config.yaml
head_dim: 128
intermediate_size: 1024
norm_place: "pre"
norm_eps: 1e-05
init: "trunc"
init_std_o: 0.0
max_grad_norm: 2.0
decay_fraction: 0.705
max_steps: 9377
Each number is 128 + 24 x the weight over its row's rms, rounded and kept within 0 to 255. Layers, rows and columns count from 0. The size above them is the row's rms in percent of the matrix's.

# layer 10 MLP up, 1024x256, rms 0.0808, rows 622-674, columns 128-191
size [101  93  99 100  97 100  99 103  97  98  97  97  98 101 104 101 102  95  98  96  97  97 104 103 100 107  91  99 100  99 106 103 101 102 104  98  95  97 102 107 106 106 110  99 105  98  95 103 103  97  94 106  98]
[[105 126 152 173 139 125 114 112 120 144 101 119 139 118 140 127 103 128  95 157 134 152 120 119 139 124 206 113 126 156 131 159  79 149 110 187 133 105 155 149 150 125 103 157 116 102  94  85 183 158 129 176 154 153  97 130 160 121 137 133 122 115 136 161]
 [139 153  98 133 129 134 145 114 155 135 102 118 119 151 114  92 118 136 120 160 117  89 137  91 121 125 138 124 176 159 169 131 121 165 124 110 101 109 156 146 116 169 124  72 121 137 146 131  91 138 116 131 103 118 126  89 147  96 113 141 141  88 130 140]
 [130  95 124 126 130 137 105 131 102 102  85  94 121 160 101 134 141 148 157 153 141 115 113 145 106 160 103 158 151 141 107 162 140 111 135 101 168 103  94 117  75 125 134 133 133 171 113 137 154  99 134 115 180 166 170 144  96 133 120 132 164 135 154 110]
 [137 134 127 115  97 144  99 153 121 124 164 175 154 166 123 143 128 112 122 144 111  92 120 128 157 140  72 115 126 117 136 164 105 148 153 152 130 137  58 151 132 112 138 132 101 111 117 145 178 145 139 112  84 114 101 111 167 135 153 142 164 119 115 108]
 [164 172 134  94 147 140 117  92 120 148 100 175  98 122 100  98 142 109 134  93 120 172 131 103 160 144 132 127 141 172 123 106 158 131 172 140 152 129 140 118 113 122 137 103 147 116 103 100 118 133 111 111 127 133 147  81 174 128 144 135 102 132 162 114]
 [114 127 143 160 107 123 121 135  95 178 111  90 111 137 127 135  99 145 122 133 139 145 136 108 147 128 131 173 144 123 172 160  96 153 198 120  79 112 123 150 102 186 150  90 115 118 148 125 137 157 164  95 137 136 143 109 143 105 124 136  48 107 145 112]
 [150 127 149 158 135 157 110 102 132  87 132 107  92 106 129 122 108 103 175 151 119 125 127 183  97  90 105 113 187 173 112 144 139 109 139 120 188 114 126 129  93 166  93 130 115 156 123 167 116 140 112 143 162 177 150 121  84 119 127 130 119 144 120  77]
 [118 145 136 125 110  85 114 101 156 118 108 114  95 127 160 151 152 136 147 131 116  98 111 134 150 147 113  85  91 143 131 132 140 141 119  92  78 151 108 112 128 146 105 138 113 142 135 100 102 149 174 108 137 163 139 125 157  97 103 114 148 102 150 105]
 [146 119 136 127 159 103  94 108 142 127 144 134 154 120 156 158 148 158 133 144 115 161 138 155 167 116 125 128 119 140 133 149 124 131 103  87 131 110 109 136 139 110 122 120 116 125 145 156 103 101 110  90 158  92  96  82 188 140 154 139 143 125 132 109]
 [129 108 139 161 147 120  97  90 134 180 110  89 100 132 143 125 131 156 123 114 123  84 141 134 104 124 153 150 147 148 162 169 134 107 134 137 129 144 127 106 115 130 115  92 114 117 148 123 158 105 127  86 123 166 156 152 131  95 188 150 126 150  93 102]
 [118 145 113 140  96 132 130 121 114 185 134 129 156 150 140 146  94 152 114 148 105  95 101 141 146  92 154 126 160 146 105 166 163 151 110 126  96 109 106  60 142  94 130 103 146 121 104 175  48 110 100 115 147 147 130 127 162 125 127 106 116 127 146 109]
 [124 105 154 152 121 139  86 115 116 165 136 129 159 110 105 157 103 148  96 142 153  99 112 163 123 111 130 102 105 148 157 155 101 118 135 117 146  95 133 149 132 161 168 109 127 114 124 156 115  93 169 133 144 165 111 177  98 120 176 136 160  94 149 115]
 [123 115 103  87  86 127 146 142 116 118 151 108  88 135 102 121 116 173  98 161 122 129 140 144 127  98 122 106 140 152 176 120 151 148 153 137 143 104 144 159 132 108 161  82 136 123  80 143 113  86 123 126 144 162 104 126 126 117  80 111 104 137 148 121]
 [108 138  77 170 137 102 139 122 115 128 174 146 150  98  53 100 121 121 141 134  76 188 127 124 101 128 145 140 153 146 138 129 154 141  70 103 156 138 137 111 134 119 153 128  93 161 175 123 105 111 176 112 142 129 113 147  98 125 145 137 126 140 157  87]
 [118 112 180 148 121 144 203 117 136 178 154 139 152 105 137 100 135  90 146 164 110 148  93 113 111 113 145 104 131 140 118 126 171 128 109 115 114 107  95 146 125 149  99  96 108 167  59 101 123 117 164 142 137 140 162 130  89 126 125 139 138 142 134 106]
 [155 134 144 158 209 135 167 144 144 103 133 124 140 150 116 104  64 145 128 142 112 102 134 135 130 114 131 151 137 127 104 156 137 141 131 131 165 131 130 101 121 149 119 114 106 160 162 146  95  97 127 124 104 120 131  92 117 114 140 174 121 141 134  97]
 [155 124 130 174 111 137 142 167 104 160 135 105 114 176 126 142 153 145 126 128 115 124  94 125 119 105  86 168 136 145 147 126 131 120 112 143 136 107 128 121 151  89 148 131 117 131 137 135 110 134 111 101 143 130  80 181 138 115 113 139 126 170 126 114]
 [150 162  90 125  92 164 151 158 124 147  96 169 144 144 121 151 123 149 124 177 111  97 108 185 121 158 159 161 130 137 110 129 132 128 163 116 146 121 117 112 106 123 156 148 101 120  93 107  86 135 123 131 125 124 128 166 132 100 121 120 121 137 138 151]
 [128 180 108  83 127 132 130 169 123 154 135 121 145 165 146 168 104 140 118 102 103 122 122  91 138  91  67 136 130 123 110 118 152 138 106 101 152 125 113 167 110 138 151 137 118 138 118 141  92 114 126  99 122 114 107 130 122 148 150 139 158 111 148  87]
 [101 107 112 118 135 143 173 127 125 123 107 105  98 117 133 185  83 140 130  94  71 163 104 116 123 112  99 125 141 157 143 135 120 164 142 119  86  84 111 130  90 144  91 107 100 159  97 139 110 149 145 145 122 130 135 151 156 144 125 148 150 184 113 129]
 [150 143 124 138 127 110 146 120 124  98  97 157  88 119 119 120 144 168 154 135 110 123 150 105 164 151 128 133 155 137 113 167 195 121 175 181 131 117 120 131 131 144  83  96 122 112 124 108 114  92 175 154 123 135 146 126 143  96 134 174 167 140 107 127]
 [139 121 121 151 130 152 128 131  89 136 101 140 137 145 128 174 101 108 101 134 126 152  97 122 118 125 141 169 112 164 171 137 148 142  91 112 146  93 103 147  71 147 183  82  94 106 120 141 137  99  94 130 145 147 119 125 114 137 126 130 117 131 126 107]
 [119 161 110 119 124 131 116 111  91 126 156  78 132 156 120  88  90 135 144 110 132  89 120  99 131 120 163 179 131 119 171 129 138 108 101 160 149 135 148 106 137 135 191 181 130 115  99 145 123 126 119 129 136 167 141 114 133 167 112 154 128  95 141  99]
 [153 112 126 157 142 161 162  56 167 134 159 103 129 133 155 112  95 136 123 104 106 137  98 125 115 105 117 151 141 119 177 169 138 146 150  99 137 150  87  88 129 160 137  79 124 118 105 148 120 104 142 125 125 129 103  99 142  88 157 128 156 159 118  90]
 [138 141 126 163 171 127 110 147 121 133 150  97 138 130 141 137 131 140 141 153 132 134 164 134 135 114 121 164 112 177 128 138 160 151 147  80 147 115 130 134 144 109 107 148 149 130 178 154  93 101 126 100 157 100 164  97 153 136 141  92 104 142 141 109]
 [ 64 124  76 142 105 108 150 143 174 149 143 103 119 142 154 142 113 119 139 162 112 119 116 155 145 130  91 143 146 145 143 108 169 108 164 138 118  87 140  79 131 140  46 112 126 116 164 130 155 120 168  87  90 120 113 132 173  97 110 122 111 130 159 119]
 [141 145 127 136 167  82 162  67  96 137 129 129  87 157 151 102 178 130  89  71 121 103  99  82 131 129 147 122 152 173 142  83 152 127 144 184 140 130 124 107 113 143  96 106 141 109 108 119 116 109 166 112  97 145 106 107 136 119 145 121 129 137 127 104]
 [140 126 133 163 114 142  60 129 146 126 123 110  96 101 122 103 144  95 140 128 131 130 142 117 125  96 118 151 124 121 114 134 116 139 113  86 157 108 132 101  85 140 128 135  93 114 147 107 159 144 151 108 170 120 114 123 120 132 132  87  97 116 165 118]
 [ 92 139 146 147 118  96 155 120 121 144 109 115 157 174  79 148  54 137 139 150 107 179 130 139 169 141 124 140 187 168 140 102 135 169 115 121 120  69 136 132 123 173 123 137 123 149 110 142 147  77 126  96 138 141 103 135  89 139 135 130 131  90 150 122]
 [136 167  96 148 127 100 135 112 106 111 192 102 133 138  65 163 160  98 153 129 128 161 134 118 157  86  71 101 146 145 135 140 141 124  95 140 151 137 113 141 153 131 127 107 138 138 108 154 162 106 141 137 101 103 119 140  97 132 123 137 124 175 152 120]
 [108 137 195 140 131 156 132 141 128 124 114  99  90 123 138 171 148 137 136 162 133 118  84 115 105 123 171 144 151 132 133 148  70 110 100  92 109 121 106 142 126 156 148 118 127 153 139 114 166 119 155 124  92 142 140 123 123 121 149 104 129 138 141 128]
 [152  88 151 132 169 145 169  97  93 138 143 147 124 145 139 124 187  63 137  71 116 135  75 169 179  81 158  89 111 116 131 139 110 130  98 132 148 138 116 139 120 142 133 144 125 124 169 172 124 123  91 120 143 158  85 137  78 143 112 125 119 106 142 103]
 [130 133 102 107 144 145 159 112  78 145 153 144 166 113 176 142  99 138  88 137 116 129 102 139 126 146 112 164 108 156 123 158 135 126 147  82 127 173  98 140 150 155 149 134 124 144 107 152 145 178 129  98 133 131 111 145 108  97 143 125  89  78 151 159]
 [166  66 150 155 105 131 108 128 130 163 130  81 140 118 148 120  87 141 128 154 107 133 102 110 114 153 132 155 122 115 182 126 165 125 140 169 156  95 127 151 144 129 117  93 116 128  98  82 124 139 124 120 122 188 128 114 159  94 112 162 130 156 150 130]
 [152 104 155 150  97 190 148  91 125 161 131  95  89 151  92 129 144 134 112 138 131 146 150 146  79 172  98 128 105 112 142 150 129 117 132 108 104 155 167 104 125 136 134 124 112 118 139 135 122 132 133 102 155 163 155 165 124  92 142 136  98 138 127 111]
 [ 70 107 126 137 100 130 123 134 103 112 106 151 151 151 144 120 135 103 116 118 100 135 134  86 127 123 144 118 129 114 104 134 172 171 100 196 118 155  80 122  85 108 174 139 116 158 130 137 136 106 139 125 145 114 142  85 103 122 119 143 105 146 124 113]
 [104 148 111  85 148 158 113 113 125 129 115  94  74 138 164 122 135 135 110 125 136  97 164 137 154 147 102 167 117 155 195 166 149 116 120 110 151 101 103 103 131 149  87  90 116 103 134 118  93 159 110 175 140 148 127 111  95 140 134 143  93 155 125 137]
 [126 144 136  98 159 123 118  76 138 149 114 127  87  80 137 142  79  91 122 127 103 158 121 147 143 128 117 152 150 156 121 111 159 137  95  96  86  94 117  89 123 138 134 143 120 115 126 106 131 162 163 135 115  98 110 131 116 147 159 123 130 108 128 103]
 [ 80 110  93 186 127 104 149  88 116 114 205 151 130 158 128 119 109 131 143 117 107  76 106 120 136  93 140 139 120 168 169 158 127 135 157 116 136 109 121 147 106 129 123 130 105 145 133 165 124 112 105 108 116 178 139 130 105 155 120 167  77 124 140 102]
 [ 99 103 175 142 167 142 103 127 120 103 114 135 133 124 134 170 100 157 113 203 126 103 102 176 149 127 141 111 129 109 143 150 149 129 121 107 113 127 115 154 160 140 129 119 121 153 106 144 102 122 148  96 105  91 122 118 117 145 114 115 120 131 138 123]
 [110 105 114 131  56 124 122 136 123 102 134 130 116  94 146 102 116  73 126  93 127 116 119  74 157 159  87 149 101 114 154 128 173 102 125 105 145 149 130 127 101 103 178 122 118 147 145 143 101 153 118 114 148 120 159 115 146  78  86 119 125 134 156 160]
 [130  63  93 150 120  93 120 113  85 165 137 154 101 113 185 143 146 127 102 124  94 136 132  64 130 133 135 116  83 128 123 122 138 146 125 135 150 124  93 101 116 144 148 131 105 155 131 165 158 126 159 160 111 111 109  68 118 111  96 106 130 135 158 128]
 [115 170 159 142 154 134 115 113 111 147 176 139 142 127 111 152 126 104  91 169 106  97 131 168  92 136 142  83 100 123 139 152 160 154 137  88 113 122  87 168 165 126 141 118 105 119 132 134 125 122 137 110  95 120 145 125  68 137 139 137 123 141 147 131]
 [113 131 154 137 123 179 115 131  97 164 138 142 141 119 157 116 112 132  84 136 127  94 120 125 135 104 159 156 134 115 126 116 150 128 117 116 132  82 155 136 134 135  90 121 104 144  95 103 103 116 135 151 142 117  88 160 133  95 157  97 151  92 161 155]
 [ 99  74 148 121 148 123 104 100 115 148  94 159 127 148 119 133 136  74 133 100 155  96 139  76 165 114  75  95 115 148 153 103 120 153  99 127 126 105 135  98 190 126 124 123 114 143  80 139 200 128 161 124  69 132 141 123 127 151 130 118 110 107 137 154]
 [ 83 145 175 139  55 103 118  98  95 135 121 111  97 132 123 124 127 129 117 114  78 153 142 113 147 146 105 151 111 148 139 131 116 139 115 153  93 122 133 127 147 149 128  96 125 134 170  67 118 112 160 126 127 123 107 178 154 101 151 130 115 139 130 119]
 [134  81  91 134 104 106 123 120 106  87 162 117  94 131 125 123 156 107 133 104 154 123 134 113 110 125 105 136 128 116 120 140 182 159  60  79 124  93 159 105 111 168 105 119 120 137 135  99 145 104 140  95 139 149 131 150 114 135 179 139 159 120 126 151]
 [123  94 149 144 129 115 166 160 114 124 140 111  82 154 134 120 119 115 111 131 113  85  68 116 169 105 107 171 145 143 137 143 130 133  69  80 139 134 114 146 133 117 124  82 125 123  97  94 133 130 156 146 153 143 141 107 137 125 140 104 129 118 117 156]
 [125 143 120 108 138 145 126 128 116 133 165 138 161 153 106 129 139  81 118 115 106 118 110 145 114  84 113 133 112 141 122 138 143 133 135  93 127 109 105 168 139 150 105 151  92  78 131 101 156 126 147 115 142 132 109 145 106 107 163 111 100 157 154  93]
 [162 134 180  82 122 147 135 125 121 127 111 135 109 162 131 108 153  95 153 124 149  73  94  92 101 118 138 129 164 128 136 133 137 124 142  92 135 136 112 135 167 142 148 124 116 183  76 137 135 120 146 118 115 163 106  93 109 149 136 125 113 121 138 138]
 [141 105 180 126 106 149 132  94  95 117 132 131 127 109 150 139 131 154 120 145 143 185 124 116 129 138 135  92 131 196 138  99 146 142 136  94 141 124 120 144 126 121 119  75 127 158 132  84  88  94 124  88 116 124 157  89 158 120 155 137 143 125 148 113]
 [101 114 102 104 122  62 119 138 112 131  89 141 118 137 134 135 140 159 145 168 117 132 112 108 177 108 139 159 139 162 152 142  91 113 115 116 152 126 125 126 151 180 143  99 140 119 107 121 153  75 102  95 122 156 124 134 136  91 130 174 142 131 169 153]
 [169 146 115 202 151 157 104 149  78 130  96 142 123 125 116 141 136 142 115 176  98 126 117  93 102 157  96 146 116 142 121 129 155 152 156 132 144 103 165 146  95 120 152 115 100 148 142 150  99 116 163 167 132 131 154 110 143 142 117 118 159 122 126  76]]
# layer 10 MLP down (transposed), 1024x256, rms 0.0795, rows 622-673, columns 128-191
size [ 99  93  99 100  94 104 101 100  97 100  98  97 106  99 100 115 100 102  96  97  99  93 105 106 108 101  93  99 111 102 104  99 102  99 100  91  95 101  98 101  98 107 115  94 102  98 101 106 118  99  93  98]
[[143 128 133 128 155 157 144 164 129 108 142 134 167 111 122  96 137 134 145 130 114 129 137 120 130 139 108  98 146  78 121 128 164 139 179 102 128 147 161 127 101  93 126 100 121 155 146 153 141  62 101 127 131 170 115 112 151 127 150  96 113 140 145 147]
 [118 127 122 121 111 133 116 114 112 121 123 125  95 129 116 144 161 158 155 130 161 114 156 125  82 109 114 146 116  87 119 113 158 106  65 112 121 149 110 124 117 102 117 165 139 110  69 122 158 125 148 124 108 185 155 173 143 135 162 121 106 154 126 105]
 [133 151 137 113 111 160 128 119 158 121 136 107 156 121 145  92 144 138 149 122 127 121 118 143  65 120 128 129 136 124 149  98 146 183 125 169 141 148 108 151 131 110 150 130 101 174 146 114  86 145 120 110 161 145 138 141 149 136 134 135 133 138 156 122]
 [135 109 137 159 152 117 147 141 158  85 126 124 140 107 151 126 110 109  87 162 105 132 167 104 126 136 123  87 121 137 106 110  93 153 113 150 146 132 150 106 145 122 135 102 135 143 167 118  93 142 105 121 105 175 107 151 158 149 109 126 186 107 128  77]
 [129 146 131 115 114 117 150 126 130 124 115 146 125 133 156 156 130 165 150 106 145 132 140 123 128 136  87 151 109 155 108 120 148 125 135 156 139 128 155 173 154 119 114  93 176 117 146 138  93 138 130 118 147 126 144 127 170 136 106 142 125 108 123 109]
 [175 139 150 119 122  97 163 141 125 147  83 147 147 162 161 146 110 135  86 113 127 113  83 134 129 115 130 109 159 135  84 102 106 145 144 108 117  89 108 167 139 173 148 157 136 126 130 142 144 146 130 148  99 154 147 149 109 144 111 117 123 163 158 117]
 [101 157 105 143 142 110 130 143 175 131 134 131 108  98 160 157 154 131 127  62 173 119 139 137 129 121 124 132  97 110 100 173 138 110 121 121 119 176 173 130 120 130 133 108 158 119 159 124 100 172 150 158 137 101 152 136 165  72 137 158 135 151 135 174]
 [149 101  75 111 144 154 136 122 125 149 119 138 155  99 127 164 125 137 118 114 117 113 100 145 128 144 136 168 143 161 136 114 126  95  74 135 138 126 136 113 100 107 171 122 145 148 123  94 133 133  58 144 146 125 156 105 172 123 116 137 140 168 108 130]
 [121 119 147 138 105 121 124 117 170 156 114 103  85 166 129 120 103 138 171 139 115 147 141 113 156 140 144 126 118 128 137 158 101 140 129 170 169 143 122 125 144 136 134 126 112 103 113 138 133 160  94 161 125 158 163 142 100 109 123  85  80 149 127 121]
 [139 130 121 157 135 161 127 164 156 159 136 123 136 141 169 122 159  84 118 127  75 138 128 162 127 107 125  77 128 177 143 126 110 150 100 129 129 110 115 127 140  84 149 123  65 134 131  77 102 143 131 123 154 131 116 118  99 153 112 137 110 130 158 107]
 [128 129 121 143 157 125 125 115 138 128 142  94 119 134 120 138 113  72 138 127 163 126 142 138 111 146  70 153 113  81 117 148 157 102 161 108 112 124 100 124 135 108 157 133 192 187 152 122 175 108 146 114 133 137 140 107 100 172 102 140 113 130 105 144]
 [100  58  94 116 147 107 180 151 156 105  68 136  96 113 138 110 131 177 124 102 137 115 110 110 121 138 134 165 143 109 127 129 150 122 120  94 147 175  89 124 115 135 124 141 109 127 154 139 114 177  91 148 156 147 120 115  71 153 131  82 142 115 136 131]
 [144 141 135 122 175 152 136  83 129 134 151 146 153 119 152 109 140 161 144 127 157 118 111 170 165 128 111 109 133 145  94 139 119 117 116 103 100 193 140 126 110 120 123 139  92 115 170 137 149 116 137 107 143  85 123 110 104 110 114 159 142 165 107 146]
 [214  59 132 115  94 141 108 140 129 103 145 122 125 137 168  97 122 103 134 155  96 128 149 149 133 148 136 179 111 127  85 131 122 156 128 115 105 131 164 125 125 133 152 141 142 131 155 157 146 140  83 183 128 117 102 146 136 108 111 132 106 162 162 164]
 [155 125 139 125 165 171 124  90 132 116 118 118 120 119 107 167 125 156 142 156 143 128 114 127 147  93 148 150 133  70 112 164  75 141 114  90 133 142 132 144 111 124 106 129 139 103 154 128 159 131 129 116 107 167 138 141 126  92 158  90 109  64  93 162]
 [ 97 130 103 138 110  95 122 123 124 155 150  80 101 147 106 134 174 138  87 119 117 161 127 131 113 118 129 129 135 111 154 119 101 165 140 141 140 120 112 135 123 137 149 150 140 119 154  88 182 133 120 154  98 109 148 144 151 130 142 117 110 121 113 147]
 [121 120 127 149 134 102 112 120 139 131 126  82 123  96 159 125 133 167 112 138 144  96 112 109 140 119 123  93 129 149 158 130 143 172 147  92 127 132 138  98  89 108 145 128 100 122  90 112  97 151 157 164 139 141 119 111  87 168 163 110 172 111  99 139]
 [128 126 162 105 118 156 100  83 126 103 105 119 143 136 107 157 144 115 168 106 101 122 158 148 116 114  99 159  88 160  82 142 145 149 133 146 136 108 135 120 135 152 144 159  76 115 143 129 122 155 129 120 132 125 103  90 113  71 129 131  86 186 125 133]
 [152 137 142 147 143 130 128 126 127  95  94 105 125 122 141 119  56  92 129 147 162 119 130 152 132 131 115 141 142 141 144 169  71 130 161 186 136 109 112  88 150 101 129 149 169 130 180 117 191 100 127 187  74 159 114 146 134 146 156 149 118 126 131 120]
 [109 144 142 191 182 134 118 143 155 189 137 120 173 141 130 124 118 103 134 150 137 116 117 168 135 105 121 154 153 118  86 103 154 114 107 102 114 150 168 119 128 126 117  86 114 118 156 123 156 112 138 107 157 108 136 134  97 144 143 119 128 141  91 126]
 [ 69 108 156 129 120 121 131 127 121 116  94 103 133 121 138 152 142 142 143 127 167 136 116 135 110 117 118 160 104 139 132 105 151 125 136 143 110 143 123 149 136 122  90 116 129 181 127 117 158 108 158 126 130 149  97 156 146 159  69 124 142 153  83 116]
 [116 112 155  98 114 158  98 126 140 133 105  94 105  99 150 141 162 102  77 133 145  72 111 153 145 125  90 129 113 129 135 134 131 166 134 128 107 168 146 123 120 125 119 168 107  96 122 144 145 131 154 148  74 106 134 156 119 117 104 116  98 106  97 117]
 [ 96 145 160 128 115 164 162 106 133 137 161 113 120 124 125 109 129 127 126 142 111 138 108 113 111 175 132 145 130 140 150 115  87 126 124 128 121 130 121 133 165 153  91 118 123  98 155 117  96  93 145 116 100 108 150 154 113 150 141 104  98 112 187 160]
 [137 117 154 125 139 102 170 147 121 137 133 149 141 126 140 142 128 135 120 117 145 128 131 135 124 102 132 117 124 118 116 122 111 112 132  87 131 109 173 116 168 115 134 101 181 131 171 126 117 148 130 103 121 112 128 161 114  93  86 168 132  93 102 123]
 [118 109 104 123 104  98 110 113 135 131 110 150 131 141 118 118 122 133 115 134 215 146  89 134 102 154 111 160 175 101 116 140 136 130  94 150 108 112 146 134 152 104 111 122 184 133 120 112 132 129 159 119  94 139 115 158 119 189 126 159  87 140  75 134]
 [155 130  82 139 126 175 105 147 126 182 118  96 140 128 136 178 115 132 164 122 147  76 139 101 133 135 141 128 163  89 111 105 153 115 135 102 191 132 165 163  57 158 142 117 126 114 138 119 127 121 138 146 109 139 145 108 122 112 111  98 105  72 179 145]
 [106 131 148 129 121 141 156  93 167  98 122  93 115 117 166 151 143 155  91 140  88 130 153 140 131  98 182 132  84 112  64 111 108 164 119 171 132 158  72 151 144  88 113 105 126 131 130 151 113  78 125  95 122 129 164 110 146 159 125 107  99  81 114 108]
 [174 118 141 103 134 125 148 134 141 130 140 133 156 120  77 139  70 140 148  81 103 127 128 125  85 138 100 154 112 157 155  80 114 110 149 149 104 130 125 141 115 160 125  91 137 139 147  87 134  99 159 107 140 131 127 131 129 102  99 146 132 149 137 105]
 [150  74 128 106 139 115 132 117  88 102 123 122 135 118 133 129 146 165  93 139  65 160 135 125 160 165 160 115 132 183 103 116 132 146 155 161 128 105  80 127 177 144 130 113  55 143 126 173 120 128 144 162  95 110 181 122 116 116 115 100 146 110 180 135]
 [160 128 158 118  92 162 187 131 157 112 120  85 145 117 162 110 134 127  79 125 132 120 164 148 101  88 147  83 155 113 123 170 120 134 107 114 146  95 145 135 103  59 127 140 174 128 111 137 116 174 138  97 176 128 118 112 104  79 139 157 136  99 120 133]
 [138 165 151 107 130  93 101 113  81 124 144 153 126 175 137 125  77 114  84  80 158 127 108 135 143 113 117 160 107 127 126 152 133  96 106 137 149 168 126 126 141  92 127 120 194  87  72 106 104 129 156 165 139 146  90 145 116 156 140 188 133 112  96 138]
 [158  93 144 124 118 146 145 115 106 116 148  91 133 116 127 176 128 127 173 113 138 125 163  83 127 136 115 180 158 158 126 185 111 166 126 165 107 142 147 153 173 102 127 122 130  93 109 145 122 116 150 106 133 101 138 179 165 129 113 125 146 126 145 147]
 [142 146 105 134 155 131 131 152 154 116 135 101  83 100 102 127 120 126 155 115 110 137 156 104 162 127 111 137 128 120 137 100 145 139 118 137 174 131 126 127  85 110 105 154  99 145 156 132 121 149 158 100 157  68 138 115 176 135 123 180 110 107 115 133]
 [131 116 118 157 108  91 144  84 145 120 125 103 151 131 113 114 177 135 115 151  99  62 113 124 115 108 111 140  93 154 163 196 135 180 149 112 150  89 113 124 171  92 102 123  69 147 122 132 122 172 166 166 126 145 138  93 108 151 112 168  95 112 113  94]
 [113 100 141 105 100 128 130  89 133 149 153 106 132 155 115 132  97 169 116 154 124 171  79 112 112 171 106 137 109 120 129  97 152 129 111 148 149  99 128 150 106 137 129  93 150 112  91 153 180 128 117 153 120 133 146 144 117 153 106 173 102 100 166 101]
 [157 165 141 120 105 173 138 147 104 161 126 113 106  73 102 114 109 151 103 161 125 148 116 125 115 133 167 187 153 143 119 133 121 101 112 147 127 125  85 121 132 118  95  83 143  80 149 159  99 128 119 172 120 148 136 151 130 146 101 113 151 143  93  63]
 [121 148 137 125  97 114 121 122 141 147 160 153 120 122  99 136 161 113 134 136 204 167 115  97 153 116 128 135 162  76 108 114  77 139 160 188  78 124 120 153  93 127 142 125 144 120 138 166 162  99 140 110  90 181 111 108 151 125 136 116 127 142 126 126]
 [ 83 133 104 116  97 156 143 170  97 153 118 123 110 159 131 122 129 124 142 154  94 116 144 102  81 111 133 112 111 136 166 103  88 125 119 134 129 121 161 178 112 152 178 130 128 130 109  96 137 140 125 122 144 166  91 117 144  85  94 167 104 134  94 137]
 [124 135  76 155 108 157 157 145 124 142  85 154  96 108  82 146 145  93 126 149 100 136 131 101 132 138 195 113 135 151 189 130 134 140 154 135  87 150 153 104 141 140 151 137  86 155 165 104 150 126 127 159 135 103 129 106 141 107 110 103 166 159  95 141]
 [149 143 140 115 129 112  97 159  71 126 134 164 109 131 111  85 179 116 180 145 132 140 152  68  96  88 123 115 162 112  76  49 109 121 135 156 128 140 152 153 114 135 110 130 107  94 109 142 133 121 136 120 119 157 128 136 116 103 109 180 107 121  75 121]
 [135 114 138 140 123 156 152 141  94 145 148 124 134 137 137 130 112 142 115 106 124 131 119 174 138 213 111 145 108  99 123 160 170 108  82 121 114 160 148 142 165 140 111 130 126 110  94 109 156 137 122 153 126 101 121 165 167 128 137 122 113 158 147  98]
 [153 110  98 163 136 121 122 130  97 162 162 126 107 154 157 184  80 123 157 130 110 160 136 131 131 160 112 145 122  93  62 164  77 134  80 117 100 150 151 138 131 110 110 133 126  80  95 134 129 117 128 191 130 120 167 102 132 159 135 104 154 119 109 147]
 [156 100 142 122 138 144 136  92 134 147  77 112 125 123 171 116 190 138 137 107 102 136  74 151 135 167 136 139 130 134  90 111 115 120 141 135 103  51 136  99  85 154 143  89 118 120 123 156 100 107 105 151 150 137 129 119 137 155 144 145 121 139 118 150]
 [140 128  95 138 178 129 119 125 135 109 160 155 135 122 128 137 121 117 159 135  63 138 136 116 151 122 155 145 145 133  81 119 104 109 112  85 158 168 107 135  84 116  99 129 112 152 135 146 120 125 132 114 161 138 151 127 125 122 121  91  94  61 155 133]
 [119 176 117 146 124 143 125 167 141 129 156 116 138 151  95 154 137  91  84 145 139 122 160 168 156 120 136 138 110 164  97 130 131 132 135 152 123 128 130 140 135 101 158 116 126 147 181 164 127 161 120 124 151 103 131 134 166 150 130 124 121 157 113 142]
 [148 105 135 172 134 100 133 148 124 160 153 117  97 159  63  94 107 133 169 126 140 105 105 127 121 137 102 128 149 132  84 131 133 126 103 132 109 128 143 132 125 130 148 123 125 110 147 124  94 183 107 100 172 127 111 102 137 129 140  94 102  71 148 142]
 [164 158 140 139 150 128 111 118 109 145 133 140 133 142 157 125 132 156 150 116 150 139  98 158 125  91 116 120 138 130  96 157 134  96 171 120 108 105 101 151 134 108 172 136 120 104  87 131 129 102 124 114 116 132 136 135  92 188 154 145 129  66 102 125]
 [147  91 111 142 143 103 148 139 125 135 127 134 122 153 116 101 128 146 112 126 138 131 126 116 167 110  81 144 143  74  93 152 135 147 124 136 141 134 117  91 170 172 124 119 114  95  99 120 140 104 123  97  89 128 112 133 109 102 142 113 154 123 161 144]
 [115 142 118 119 159 144 145 140 136 140 108 126 157 179 122 123 152  71 113 113 138 143 104 112 187 137 102 153 102 112 116  77 131  91  90 124 126 126 128  98 158 133 124  97 157 123 167 128  97 126 125 182 162 134 135 141 116 102 115 107 148 148 135 143]
 [ 77 144 121 136 112 132 121 109 179  93 141 148 182 140 149 162 120 168 109 141 140  96 132 131 115 113 161 128  91  99 127 164 120 124 123  91 114 144 121 153 111 118 121 125 127 179 133  82  94 114 112 181 161 167 133 124 153 141 108 143 114 112 143 116]
 [158 150 135 112 168  93 105 126 160 130 143 125 169 141 134 179 121 162 149 105 152 140  89 159  70 178  96 101 173 112 139  98 118 116 118 130 114 147 129 125 170 125  96 170 114 127  44 147 113 142 132 155 134 133 115 123 121 157 137 138 161 105 195 144]
 [ 48  93 138  93 127 134 100 116 136 128 133 142 107 103  87 126 124 131 100 111 132 153 131 131 139  70 104 136 103 144 120 143  91 108 110  98 100  94 131 122 127  88 131 132 147 145 168 124 155 128 178  87 123 111 128 116 152 126 147  93  82 148 150 150]]